config.toml
head_dim = 64
d_mlp = 1024
norm_place = "pre"
positions = "rope"
init_std_qkv = 0.0279
init_std_up = 0.0279
lr = 0.00447
weight_decay = 0.1
schedule = "wsd"
batch_tokens = 131072
doc_mask = false
train_tokens = 361700000
steps = 2760
Each number is 128 + 24 x the weight over the matrix's rms, rounded and kept within 0 to 255. Layers, rows and columns count from 0. Numbers have three digits each.

# up: layer 4 MLP up, 1024x384, rms 0.125, rows 625-710, columns 0-47
# down: layer 4 MLP down (transposed), 1024x384, rms 0.118, rows 625-710, columns 0-47
# gate: layer 4 MLP gate, 1024x384, rms 0.12, rows 626-710, columns 0-47
up625:146136150162126150119144112155130121127153095128126114108159167107135113193095139119106134113137125157113185136132126155109150136111132069144158
down625:132102106107081168157138112155132157092151153143071151172127107110139085125096142113089150111126142165137136153114113197087133158072160133126094
gate626:146115119085068139164122146109119135153109152088125113089111137123122145100118133176131133087101123120132126121134107128141121136092098139141116
up626:111138125107095140174147136154156148184142141138144166083123152110142141120142122165133167090104091109113131100118119150123113088130152103121132
down626:162114160159154099115114116184194152119117177106093150161128150101168111127139139162131143122110151107129125124122085112161135082102108116167155
gate627:099144186150141148100127166128134125087138136122134154123102145149129121159156139110148174152126163148154124095145127144188130124088105117151139
up627:116131104151103164130123132097132137140170095106094126107122161119132141113126108126121146167135166145094136119125118113142120103080154121089155
down627:119155175120132111117154096092160185121135153128093145146093103134148088129146124085149132134118140193138146163098126136122136130126147136125096
gate628:156133136134128107156132123139089122147150074096117144121090144120133094083133135084152078119088098094135130129096074149135123108120164152133135
up628:149125150129153125098149132150144098166196125108107152178148111158138124157155094134155149151138130128156140123099141120131162120151135107090151
down628:113110114085156114142133123108094132120087119105138111122122128153144102166101154142171189141141157136156108100137147152156166125146108090133097
gate629:119154128114159095091166130096141178105128132122128143124104141112112125144137141118121102151123150159152124111168169098162099147120127122161103
up629:113109148117127134166151092140145121102101156160131084097150093121090158132147078145142095127124125079118154177129113123148127127140121117113150
down629:110168101112135135121174118146177174141132144100106097160148166128104123112095124149139072149107145104107160102135119109135118130120132114156150
gate630:132115128103120124130103103100135120114103131128130129147083161141120099116103104112130124105157116106177121140143100129151103097160100114133128
up630:149136086087151126101109147147139151160115112070126160145087162161148150141136097110084128120128143147111102108152126165134141116114126136101124
down630:146165127139157185157146109125130129124101123104169134163123108132149166133163159156120105144092172164127110104093155121172151152120109147145135
gate631:072133144157111080164123117125065126125107103109112130152163101139128126138095078147121150116171133127097075125134133174171146135123135138144157
up631:126095151133113117147110089138081134130131076128130126110160084148122131150169116193102103122144114143130107115193126130085139199137138121129138
down631:143145150139182144146130116139114133111156108145143122138087181163114135155137122135099120122097131170175149164149116160147164124130126102131114
gate632:081133132111157184130128149144130126131133150112121109080127203136135174079072147101147137125139102101091152118144119112168168084118147119143138
up632:143132172144173150123143122122146118139147150119164144137100146169148155136125171148113096133135109136187167118133164114101112115158126180123124
down632:120108120161079091197145115157101140119101179122146143138104152118120121143134110152144130144149126122117132126127116158153122182119130130103127
gate633:128064129113128156151151139122102129119107124159107124148126113105148138158107117101148130139150169131123156142108133163149150137136124183102118
up633:154105145152160069148128149136115163127197132110117144120118119127134130147104135135113122164112127137110174145094134084119158145148114121175118
down633:143122127132131149106110141148100127135132121086141142117156105137159114125108123169090125111114101137097167077079088128123156116154122109159107
gate634:095077109150115158125136158146153136151148136140138203131107138084118136163119157120131137143169099060125114140125125138130122137115146169150109
up634:103076092165141130101140137133163130143126128107138158167126129110123137130131093122152161123147158082115121143118108145113117162145133141114089
down634:115121141115116130147156131143149115129157107132127118121111153119128137130173111159122078116135169117165110116154135127119138081152117143148149
gate635:144135126178175143097154098130121131104116151148119151073121150114121130113073133120098167135097129148142169140132139120103159131142130159126110
up635:128091141124080152190118150130144106131133149134179120128111118144114156095104136106160166152134142106141127112164090154135127142110150104144134
down635:127101118111153175140142113135172100121079115144118165136172121125080084112128143098108106122156110128168216126163166143149131126136109147133132
gate636:093133096154109103106137165108167133094170109096149140143098094117111109100109109104134113142109135125127116108099145112149104118145126182119119
up636:125098101157130098125092104158118117117105157126136145124148149125150127102154146126159115156120139101101116114123153105144112148117159119167083
down636:154076147173138117113086140160094148138131109132107139098146140119186106080130132114137132159134169075100162128038156132116085137133147131110155
gate637:124090192129125123115114139143124131095106111142114156120145092095135124152110143103117166165139113132153146111074159092121160139105159157111109
up637:121104157134109085162159089159132097145120132118155147106122113170087152159122092163115126136097132165111153136078138102142090127137093113135107
down637:098158131104129118142119101123115143139164116113130069125137160138122105128115094144140120139104131087162113136126131121138159155156119119123153
gate638:125132184158112141131142125132138101098094118101114126132151125126143110115113148096104113109160112201163126133132151119090164122108142120104147
up638:144147121129126130129092164126117119127142134134152152130096148129152160131164107148118167080123188107136132155121126164155123123129100124106103
down638:152139109133098101145166120104158136129143141121169119065138148115106139141115162138131143144123167121148120140143142139154154154107105176153205
gate639:136146163085124152108105145146111119164146144146109155202095168146153132126149126097136140203139130147123118144086139105142129105163144120137134
up639:172113131134106122143122128107143136078132109151111140144124109151142165140094143119121083140139086124164139147095189129122150135125109138129130
down639:136115132136072166133148115105172114124158108114118137139121137088108128120129111107116122172095114106178133144105133150110120145131118101120115
gate640:106160103109113149130098144119138123112096107154107120159082108156128095095133139139119170122144124153111109138079090140152118112106114133091107
up640:118125148125122149125103127105113143104097086120145140142147112162127122151135147092124113157157089129163134152135148130174141159120080123132113
down640:133153138154098149136135130140127105155111113116149131144139151086146113182159143173123119148137103137124146109116113109094127112145135133119149
gate641:144111093089120134107107155130136123143102095124096100152170102158122138173132141082137139123112130128079110123139094158080130105151144105077134
up641:165113117111165152097104112117129147139143121140119139132107162096143102125132122130105130092135105121097087118129135128078129121117135134113111
down641:149152101137110125134200117124155118106123142129149112119090112178113125145112141119152126114125106095112111162143095101151124145135175136151128
gate642:144160097107187179080140150119117119140125086106115123136108114133100139087131143113148123129149089119133133146135116081141145117124089127137158
up642:168147097130111120116115127124136131146130169175149143144131167089125121179112152134134116102135085118102102150169123131094131115138150140109125
down642:134131117124149103136092135120144174128128127139143151140104163066120141160125143147136116115080129112118141108151125093077135113117191176135128
gate643:122134100133116124129094166131162153098115110107096166131100121104148101157117103150121111157158132083069139133123153133142125129181154110117136
up643:125099138147147081175193143158147118110150153117151125073119122114117116121154129127108092118129149110093132097132087132171159129104150145180095
down643:115134148146100109081168113151153146145134103121107113138103120168133152118111122126139144135154106147107093138118139138108063150103100138155109
gate644:106130109153124119101120096101149127153131099143148104084157180150182150122120103102164092132100145147131085133108100118107137156091142130098161
up644:077094116156162127134122090135108124099100169142126118140152159113129148168108134107141152110161132095103131131147114120156104149096120133124133
down644:114124124122121126124124086084108149125104130112122138136123133115147161087153103094109108095151152137122121143138128105136113086148141103105127
gate645:117136151093092107136092118128142125103140156138155131118150149101124111151115154114156097116117158133113123119136154123155148145119152174121123
up645:141134155127149150116122117097159117151116135131158110139120123093121133114134119127109123155106132116143078128111151115134161158148155166100112
down645:154173166138100125132113132153110125128110159075118133139129068110127121081123125056137130164186135130166169112088158079117133181117109124154156
gate646:124129161106170183123121144128128160131161110121116168099068150098117077133131140113112142121110121138169125138144151148130107142110094116125136
up646:138082137125122119119142118168140135125126131124125098129122126142140154103115131131097095088159129125148087152097170149116121118108091132167116
down646:147126113116089134168061143140108163120110132115110139146161152104142139102090110131150135154109113126101078136159118146158130126110118149144133
gate647:130113145134077104145123148121103121133140095148190099134154128124139166154168156073121136134151142143100166123136121166134120126152137193101125
up647:144116101148127141126116157137107142134156155140123179111152102163175124122117184192146132088134137094138131106133132116165159136093145139111113
down647:166120116146139158075171128103145135166131143129141119186109108158136097111138114124149089145104150167136129120121107142130113115129108123110141
gate648:101117157139142111137147093076146095126175156139170131126131150105091084143135121096133094114082091113160145129169123169154108117149148093162152
up648:152122137134151149142127158120151129104126131141115104113115124095152148130147133158125130159131136150115111092171151187144138147121114132161112
down648:116132099085150145139139129126143117083142119102130135123123123120143123128139145153158126128149131131132159113125142098150141158122062152168106
gate649:110160135115128122124140090114110156131144153113156106124160130109148117140123175102121136120138137134153123101103140114122090150126120126164151
up649:152087158130148162081102135142133116137137111102134167089127118120133147123141140101134111158089041105153118179100121141131113122115130126115116
down649:108146112153120145167107131087180099162128104145148097122155169100145116145105109121142146096154127129160146129155129142140161134100074135113108
gate650:153125184178141139159135131101131147172150171137107109119130110115107173150124122127100164137104147111128145113164153100109119139127173101152120
up650:146130138116112133107155091138151112094099101121118116148110142177121100135098161125145160116128116093127148107115082115163143140155134158148125
down650:103124086126150132149116102126112147168142089144181152099125159125094145142172133104162117119127097108152082109146141158128112131121143161103106
gate651:104152129129100111089151126131161153122117154124115142178109126145140146097078096160141116134162097140114125143071127102122121075122102142142136
up651:107156126135089115112065132143101125118150103126144120162134117123110133164117123153081126143128122105108100105130123106112129120133140104146115
down651:127141119177159143142137113117146128130136126117098086117123129099099080114154121136167180093108120137108110103140127167115138149165123088069134
gate652:137137139109123143109122170131084200096143112082104116099101118121136180119119137105151142152135134107128157135119124106176131073120129150140183
up652:118158170154156112126109113096132166072171159095136149152104143158097146124141126123118129114147106170134122114139125135155138077139111127132130
down652:158169155150104110127131154122135113107101133148159145122130107140132144127170120122161126103112137143155124135185084147136108152150099130120139
gate653:110098121141139118111112109158185070095122110144128105124117147140111107148165145123117134164097157096146116121128101092088134086136158115087141
up653:126172145133157149138170121123133140145126153136109154159123133133160120179075181153118107139112112122157141117120116120174147137142121132135151
down653:140136189200130140107153167185148091119120148087127129138146140188100139118107155131153098080116127130154097105136147145138161144121165144111146
gate654:120159126105137133097108124144131134132113093131132166134153137144145162129125112129152114118169146162131162162094114129105142103108134141149133
up654:113146090146130133125109083189110140139124144134129110143124151122167144144123131130117148149097143159136133099142140168078166135089111130144151
down654:130117143163108111143119132097108125117152134145112140134096117099134136084136151136103148100141095117129098121147137143151128154134124137106116
gate655:120094100107150122137140118135105134149129118107164121091075155093128109103136086114081137126151094133155167112136164187131137113127150144157139
up655:096144127117106124112183125068143166115142079132150163130159091089159120155084159093093118111143126165097186134146131128143143126130111098144137
down655:135114159112122169124105130176127126133060146108101108153110111117162125058122118094097136105119096167101152137149108106158150143156144112109116
gate656:077131115134141143130140140132125157082145125110162111125141118105078137130156130146121123120133182126120124106185111151107119129139129149091128
up656:098100068100080138174120179132101151104093149118168105117152113175096147135110148116116107067126120131100121143126109123101136155125164110124111
down656:109121065118120119141147094137164122116138117129136132152110161155110129136159140113122096106117189128113131083101117135121126149155131147140114
gate657:141141166122120140141120104158080156126124155156134094114117148131114131101152112112155142151150153149140136128124138151137185105103146094174123
up657:153126176142086137141090155161117079156132189137151110160119133131113159134099122100143095114134140131131100114110140109125183147184112121129156
down657:162121130119093154128135121144148173130194126106165141072126134153095099126103113116112098186159137189148136115098144130131135154140181107114148
gate658:105085127143109154124128171104101184171110135135114142133133145131141167128133111105107163181090108106115136131144132118148133148151099100138130
up658:101122171108054073146187151115100127141100132122154160167134146101108130110122123159130094153138147161137136093155125125116116125146096097128121
down658:131101108152154143066076104127144084107158146107102147076115123163161117141132115130136143104127156096132133105134148123105108137159153165094119
gate659:146167162151139148207111137118150148058129122116097141088098058131124129116133099106140154169142185106163108080131147066146147156140144112142113
up659:141125123135136133136138153116124100149139155129181085123145121119118162103129149071182193129153063150089163104124180108139141126112206143143128
down659:130112143166162118133116149152106129155123144129116178155132155122145089124137152175157117126163116149111132137099099157107125134084148143104152
gate660:144113125127124150133133126157125141155120122121127091184128113151162117121160115105100121125142121123096152119107103160138094115157149154162085
up660:139130084121098145172097103153136121121132090130121152150127139151134151162080163109105196101150140101110116108086151086084137112111137147174134
down660:132126145133166148080138097112157108118103162180141144063168151093201161152112129084120162071154124155069088126153129150145149093144128101108127
gate661:129171135150100123135131158121123099129102123149172118135141109087150103114109136151134120130136120108121118157121089126129101115118130141148133
up661:166101146142163134120133098161102111091156156114126131099166190154138127098161116117124057124133174116083126113167085108141135138111113088115145
down661:129093145098112113109137114122142118127167117108184144156112133112126158127141120127137121116138099106139144102121131081126100148071099121108130
gate662:131129134098143132141126133085115149119180148117160138140157169154128121119101165103136122097147096110123121105097132123083118149170072124080113
up662:143180149113095106122125129091107123125147097098086134137125198077133140104078142145181106101149174133143126171157139162168139132126144190095162
down662:129161105128117103135144102170143143120142181141134138106123182163143120114116108128130136127140150170122119124119104121099130122091148134135125
gate663:122105112110133128094108124138091141148167152099183157157173107113118125121114133098131131164114130131124110106144148086216127125105166099149094
up663:122131159111138123147123135188136113078133156120154145081100119108144115136122070162122169129126083115109109137098121133123107111133103144096151
down663:114166123164157125104108140104148162106110111175144111146159081141109129143132192124113141113100119117109116130126065071138153153145109190113130
gate664:133126203132132120150167134168121108093117149151116100122143134113116126124149149110115152143147072146086164116086146101145144121180101136119126
up664:101146131138167167139142166142127110116143116114140128130139125107185156107119130077145077129106145158100167115121158135108131149150139159152085
down664:124122126102115113142141163128133140154115129116124114140129131041193097136148145058121117094098101126171109138104142119122158134103080117090109
gate665:100136121120155117126113132132146120109129096153120129153182144095128157084136131157080118113150124171148155140134138160141158115160112093116119
up665:094126130172113106121059136119120173128155133159105141121106150094118085142157079102110139091137113142132088111153140073134141160132117118147151
down665:121113152106168170148134108112105110140170105102126126156106103107167169127145130117159132131085123123142152130151097120129153111098197163137127
gate666:078109077102140105139164116119148122133164077146146128136144133078121087147088110120119125127111154112105140145107118132093119126115082138146130
up666:162128137142158107111129118100170105178100143114137148127127146161129143099136081104118116133137114140140146141136131095158154130095142114138098
down666:155085137135128156121130091128093119130116151171078117148130140105147059148106078116104090080111151109135152147141139101126137120126100117130123
gate667:151147116103182114129119123133103143137117156104135120158140149145121124083131181146098105171166129110138142133092145110163163177125114126127134
up667:094144109133135162095176123145131183150131118140100113094116092134097108143194143097145144158114116104142090153156139145129142109105154149113093
down667:127109116099113147171111154107105168078115110142085158129118069166158115093110088124084149155101160163137125104147137130087122075128114151133122
gate668:120117170113095104157123092105143178163165139148161156129121134121137061117100196112165118100129148108113109161118095119072115125111130126138115
up668:107120154127126127140110113138140130166135108115163128122131105136074134104117147122120150112142087136119105109127115121104165113115156137158134
down668:114133134122138170133128145115157132114126102101134119107187123095091141123130172138170145104107097144084132124030109160130143127099174152129098
gate669:139091126095134133160131173159108088129162116173100127091102162148146145116118146127132164157137107132126122146124107151118144136153087114134137
up669:110133118125120143150139127130150126111115155175099100148166087133130088137128119122135135116096126176135132140138131112118145083166083176136071
down669:128117184157141140139134142119146137138155107102143174136120139121137093126115135151095086112059149158150134146157117141098111174118101128150136
gate670:082146168170113137150125107139101170119120124131137126162163149115133105131145089143128109133132134130163148172132130148113113140082131124107156
up670:152108146129131119114155126145118119134175109156134149083142126126170118159130098117127135104151094124153128129092087144113126134136099134158120
down670:103106102148139107170106122123156136182095137135155139149143114093115133155110078055079126130135137126187152136118111139134103119111082106076115
gate671:161112124143132150163137153167162121131147102166168136148129180137125107118157111169157106142122115091110145129125158147147111143137130076161136
up671:128120127140164107123127151127106113122109146100136108122144147172162172119146153162094159177122115116170125124160105163150171135186136160141107
down671:104113108131158147109148087115142150125164129096142155162081122154126126107120116159086106142183099144101136141129123142086131123125140163131088
gate672:121069103114173120126133091169117148122143100105127094129140173105145135134126107154130151160149123087116102122122086132116116150123154094101158
up672:159153145127128108180121100165095105099174099104132133110114131083129173093111155109132156107170134108147081095138118122105153145115157120123144
down672:051112093144116152111123137108084157111144176149127126154116151114136145162145149163153150130169111134137103100154153149153093135153094152161166
gate673:127148131146136166115147119136102148163151114108174127117108136128106135130123132109095110087126117151145122154141131111164180113101115154141151
up673:103097127100096140170149142142085159145145113138137121116102168194092111112132172158123132155158124157115124135125105099135116137122143131141133
down673:113087094109142117087128089133142129161099115178153110157148160147087155130134151145140148107136149088103126096135107145085118132153149141086147
gate674:141137102129140137144130136142161127153135123159119149160135133053121088128148099139110124150104117114150169144153107095155154100146141094105114
up674:090133089152094111088133137088116109157133095089134124122125133133165081115104179164087136115137126141128159127151140139114125092144135170154091
down674:126134155118103132128127111180089092072173157137145146122167132130173167125129096098119120123134095119117131120134123115126105172149136163127131
gate675:140116160117155149140190108093121132146135109144139138098156146117112108179092145129107111130157115092125155103123137152099141116121089095121147
up675:112120141172102100116123145103130100135080117099072111128131116093117144111115135128133128121128134107074119139088117143134113120120149121174120
down675:146130149119089095105128160149126091110150150099109152152129115135124108090140147106202085171137173148106080075142109060139141131138108098154174
gate676:154123136136158148097101115115117180119116166098146126131183139155149131109156168151121113125130144116135149207132118165150144124149161137108158
up676:139116072116134148135120117144179119114106129137121108120172112133150099131125145098161108117115123116108124146142151130135127131117094146094151
down676:157145131117151118100149104092143153111200164084129135082114113131099112103097132148105127125154140091102180154090097152139144110147092147096138
gate677:119156122124127127119070149127133118171112102159145110150108133109125139100123138151130084112119129112140093124160159107171126142134152140102122
up677:137142137169136100123129123126104142151130079117118109126117111113119145171104092111130141151119113155149166089134130114116143160123132117116165
down677:128095129106133147151126168111142162134171140130121157111144162128109158146106116148138165123159142083152179126101119111136107136123150134128119
gate678:148136158139158173122135128111109145135157089113150171125142120078136086177125113105087160106143106097089160153129141135118085144112107123120130
up678:124104108137084103133117147139164143118116145157127099097107145126128112122173128149138130143118140145141156089152079122107132152132085116146114
down678:120135115133116127084115088120129128102136152180116115171123125144154151094135176175149133120119130135128128122114109045140134132130126122100099
gate679:144117131126119157102127142165103120138150131125134115168138132137154143109099127086128131137116069136125168195170133129128139141165134122133119
up679:058138139088165110153094112148170098169082136163176153090121103128096113173122145118148140139139107147180155128098115137169142144089116123106128
down679:160163098100143138110099121118149110133151073156143124069150112143138147198097132104134139132085115142171129136148125100103153095125109151162136
gate680:143133132140105134118137124128131118107119132131122086130095142159093127122076150113145112113104145123170133112172096147140159186125119088152095
up680:119180121108091163105139070143102148159111100127154133142064159120131104170122159169148162164151175121189163107160140127120130121146116113113090
down680:177165142127144084114146167075141093129125129086143119125183132170104160142149136117121096094183130133126100104151136120091109139133108135174122
gate681:148111121111147105174124143131112093114105174128146154120158126194132112133102128153115123123136085141103159171154134142105134104081106129143099
up681:077114123169116121173166102148136135061157125094142095130168114092161117108143164146126121131168135151087128168171146120119128148155159133117116
down681:160112124138108130136132091139144138095119109164126154136103114104132126090098102098089140096132125114119123162154113189130195120130147098119148
gate682:158104164107128098106173149145142118147148131125139122099119137121127145086178114122124164136077130147112136137142198155143169110091141127129124
up682:116118119118122109145067128123132107133139147123170129149116113135150135146106092179126149086111109130136093120139112118127138101159153131141125
down682:174119165099129132113110130079138139119159142152133167132149087148134152165129153106118127123108107100120132138145121159122142103193141144109109
gate683:144084112145162131120117094084181183149148107132096113132115130100137120114116174166131133156104141097124130161127089130137133140125161132137136
up683:168144135111123117097111138119137142157103144157119134130147171114133154115079130163128125115125117135139152141081097118096126160108123146065183
down683:097137128113112129064131096143139157150134100098123098131144097160097152145107114156088138189087147147155095092170109149114154140105154154091184
gate684:082126130125120107131115156108166140170096158138099118144102122144133118089137129132123116124108134146119114124123132127112091153117130137127118
up684:149137112144113106129144131090139150122112167133124097153107113150096138136139127138154166122152117100128123142124174092131142099142140174140106
down684:158149121126115136156100125126087118164097086090123117146132123155153115121128115143074143115122149150124134134115133154112102166192114171106131
gate685:124130149092096092180151105149135101077126114154130136080137116138148157168145097161126150130133149093119101149136135117128140134143161141117136
up685:138117098110167147142152139129120149124129170116098113122106093150128122145106126107131131150125140126119132099185125148107139136143144126166137
down685:105140153097137113135099106157161085120132130070134134137101089141118103137114170157147123081164121122108138133138098105137098105149111154113141
gate686:141108148128125106102147124095084104159134145118135130111116165153122148170131136124104155113116157124150163150120077133111141151134126115126142
up686:131150127121150113136148140141103067113141146134157110102129146150140123108109140132122135124115090132147157126124114127150131121141122152096126
down686:137119103108120146081140111110143166124128140164089151116122151096145142159108111150098163152130111106122105179141114133100119155121119150132140
gate687:076127149148097142112092145153143121148102148138138137105124098119180124146123114099158113118107111108125131122112113111144122147090139155104174
up687:123132139125092143171130110156149141128133116151104115129105125129081109155139128120148122147144164105091114132127111129136116102171125166134142
down687:129126129124148094116147111152157123137122120099070128135096100132135149179129130106136113125155106131105133161134148136114115154120135157120121
gate688:117126140125155139172116137123108099074175130147135147120091092088166142157149126159124097132149120126112137116141147126102088121123079096135159
up688:128118114119110148102123151107112122151085155137117148142111145127102080127151140112138092142124113137131118090092127121140115137089146080092137
down688:131149117120136110127122152106155169176134053090096113133096133121172127134102155155085108146115146132127184136157148144116142128147156118135123
gate689:140116145128138123133115131102169112144157126120168145167170134107156132154140123169118117129117113147094140135112134133137131196137147153089136
up689:141137144124128128109153127150154113183137124106125129144136167166076130106116140167107086134163133128110111122126121104116144154134138129131143
down689:141103112141109161131131085124121134113133134122136132112162131151172150146173122127122104119149146167122119113128132136119121119192118154137165
gate690:104079151127094108128124086146067100129118096157107130153125123132114103055115127102098097132108092153115117167165127109076119091137106155135092
up690:138117170151139147160095137138109122152141131125118110095154132157123123119165121099125118104148094130078192125101127075122130106154189116163086
down690:167112117169094088097133119109130123143153157145075106105131131093123134161096116124130130122150137115161144133134120145128068115138144165128112
gate691:156112125142105081156140114110102149148133157109158165181139115085128163121126112105097148132161111147111163149127160148134087120130112132110138
up691:153091118163140113124071114135126113160122157143140115097149115143098116140140128107161153125142105119092108136087105110136125090109130120099102
down691:115110147137110147169131194087197131165108158145112141088156083144084123151100147108149141092123148130117133152164078136154116158165104173140127
gate692:103121119147138109146110126113155102115114132133129146133119136129136080139110181109154145171104141163095094114094105129100149110137102130150164
up692:131128129125108138125129114116133115168115136148078088128106094111110134127152088129134117100165135130110122099134125167119166140166164111094138
down692:165092092121148157106103118136149157114127120111135125099130138092116116123157152097119112123101131162111109113145153135114105115138128125130128
gate693:165132095119155124182104104104150108107130043100148135156100137124102148157153156121140118129114126132110120163110141112110096146151134146094148
up693:158139084170131144111168119135132113144139129128146116141117122143184135151146123117125110090146142092097124128134126129172165072074118181118127
down693:115125129105120116130144164141097119153183172137148132104172139093125141125148125167170123122108120136088116128101109139086145134115104123109140
gate694:094179125078090172109104119075127115128139119119154129111158113132168120146080128113110129080141143143111138110168072115117129127130090123106168
up694:134118138152145128126067155077133153103159129154080139137093145151094121157152154108150123148098158109110115107125139127115123157108106177143096
down694:139139133161139153105138115129121136106122131156106122117147140184087139122118089116161131185108156153136126107157151155116120174105113116140137
gate695:135139150152077113127138121125144152125097117116129123083099086130141124111106103135090136108103109100148124177086146104170148129081175078090120
up695:103108159125159101145178115105121135118147130127118153098141145110161062099110143119130174137100105148130108107135122129151109140206102139168115
down695:106165140129152111116124111115107126133137104105129133110172127076132179139125088137110177139156103125084162156081106134136145108125122083124101
gate696:129141141102101126126132147090122141168172105125122129144110131139189104124119123160101149153115100132163134107140092127121105138141096150167107
up696:117134148163111105099122127125147129115135143152121119144138153149129175116139136105140154103102173107109152131158099135082134122140111130112118
down696:095135143125135173105127191117154104148165091111122156109110118149138148158117154133130143150096140147128137129147124160139121142157153123129140
gate697:115152075075112098119173152111147127165096147115099131111124146148155107119124153114137069116145158171147104131118085127127106141148100132124112
up697:133129152132135161109096136108132135134142126156130126116100127140111116095127130138151137135127149121153119140185118129177115148101157125128069
down697:134174140126110122071141126166108121143147115112153088126153128134089116119134141134141151095138145106138172115136115115117124133146159156128129
gate698:128117146148117107142160157199157116106170097164120184153149115087157133211156139119174143124127142105079126128108101156141131074181110117136125
up698:110124143155122090111125139124112163108143066152123142160131127085115148146105151118134164119132149098123096123155138129140166134159161155151115
down698:146126073094148130139136096136083112135108143116105136153113129140171096176130178152134154124159139120100112146124103106126156130124127164120095
gate699:146101122157109102096124132138106143138160095113092125081144137173097161183093143145120147110133161143096113134110152095102163148165168117142114
up699:099143119141172143116116133128144125123122083152172129155100161195073200116121108104095147131141119152134140097163112136115177139171088133173160
down699:170158120145104120110093158149139103117078094180145103124132073163113150149135118101126092135145167124105112110146070159126142136156145118129095
gate700:166123145147111132106093165132147149111128131130145127134129130100059150138113118160144119137174115105105096126139102162140097106130098109098134
up700:124153128139089101095082151109151105129083135168166139145131087044139117112117084132151139136108138130130133128146089109128101151170118123082138
down700:144159128112136153135136131137136127143110173134137126105148106057105144130109167152124133138128144159100102160122124146137086117126115115119148
gate701:111102128143126154151114134140136124164112118157168119133113142135143140135123137157102131109078155150108150129136121145134120089129081065110112
up701:128094133098089135142120131108096128144117118186153112143107149121138149137093099167091150117123109095077128094129132092120133146110101062089116
down701:115162158149113142106102111115180099135116117129133157184144174095109135133125145116108131109140128123128135097110160142126124139133099140135167
gate702:133123129133099109147126157094139087141122137119134142122143117071121125127140077125082152125098122134117094078094139133115122142130107112135161
up702:175131187110158132121132132160145139113141156103148123094107140151135120154136131106101144153154147143158094132115165134126133172165118113138145
down702:165110192059146113132153097080139102140126158130101149117127187100117117177138140129132119129181152113134172148149134156148088145135141132145123
gate703:149120129121117087107153130132098165099112123147112137168112125136138100085158061129085165096130132112144136122117115128106144137121154129135079
up703:137110141140095158130140116111131111124159122132123131155120109131166161106124149147138154101154111123146176166061151134135111103152151177106116
down703:098116107095126141127145114146100156114138159118143142130112135181075130103127136177143148143121070126158119067092152135133100168168140163172148
gate704:112137118136087103087128120136107103116114129161125138071138131114099157159131152140117144129155092109127138151172152116166144138116146155083122
up704:119108105112128094130097141103095089116163116159080110121115154088080112113141142133136140107083135124114116130140115051137101151143121076093139
down704:129094150124108129107101132122141126118132111144130115157132120114127145117124128151139105118129159168110118147093100139166129141145171067115169
gate705:109116130107102136136113136123089145078099128104143128122158116086114147144092111129110119135104134137102170142155136136145139140099146148162149
up705:136157156133139120093191137100137121159181119138069095140114139124170139149156150140100122128137125112165125110130151152132152105157087123117159
down705:150120123138083143154141138117124134118093145133141122129147135158119140133110089159170123158142148128129150160157153123135089123143130120087150
gate706:137134146187120115124096082093126128123144114152127110090137136148151136119142212072103155148144117126162077147130147072093200133130157141126096
up706:161127109110139135097128129136134104111124138136138090114102099130129108146084115148134163115136137132116129092136123142124134073143145146122113
down706:128129140151141106144129115146113106166142127140127129148103152178129198120155121115157114147111129148145122175083087123129117130135128119125107
gate707:119090145160128132137116137125116111145083138143136134102167148135143165168147119111114139138115147101093110176108148121150129145065137114105141
up707:199133160115147150094100110120153132149118119127103113131138118132147127140126143105074155112143123165090159117131146086112139096099128107133120
down707:133157160123110176175159120082124141125095150104111122119108173145144114089108133085130102152119141135129110124147125098123127159115136125124135
gate708:128138112131124136117143113115130109144151109121114152086107138155100161105159085170133090099126119144118156123145178141123165122171189131084134
up708:147141121177129128114093112080137126143090133124112146104149152124143121103150105120144122172119122154145134147115158132158129102147132101117125
down708:142133104135149132127142141146126129152133123116155155118132116145120181065132119125113103098153108175157117110145129124135130143143163125120085
gate709:128140049071169152122097099133119123175115109159170138136150082114153138119135166143108128145136119104078123125108110155132103141134083132155099
up709:110125138088124110145156109103116086116130124164122108110076080137119121098120133138096094111136087137163135129170156139132102131165167141122161
down709:142121155141131128173132138120129142167111157156105115116145107102129149114125162138133161142172125119128142141148155111137142097142117159128106
gate710:120085141120139140102121164119112108109107120156162149135127115194097157123139111126140160128155148122084156124110132128170117153107113142134117
up710:154116100079108090086100137139130141077120085093095115104131149134145180104122121108112157137106097107095149149120146119085122099117112093131076
down710:147133100134163142119125120137148116141141097154103122139075122207080128102122116115136126118123155097120111080149112169105116158145136137163158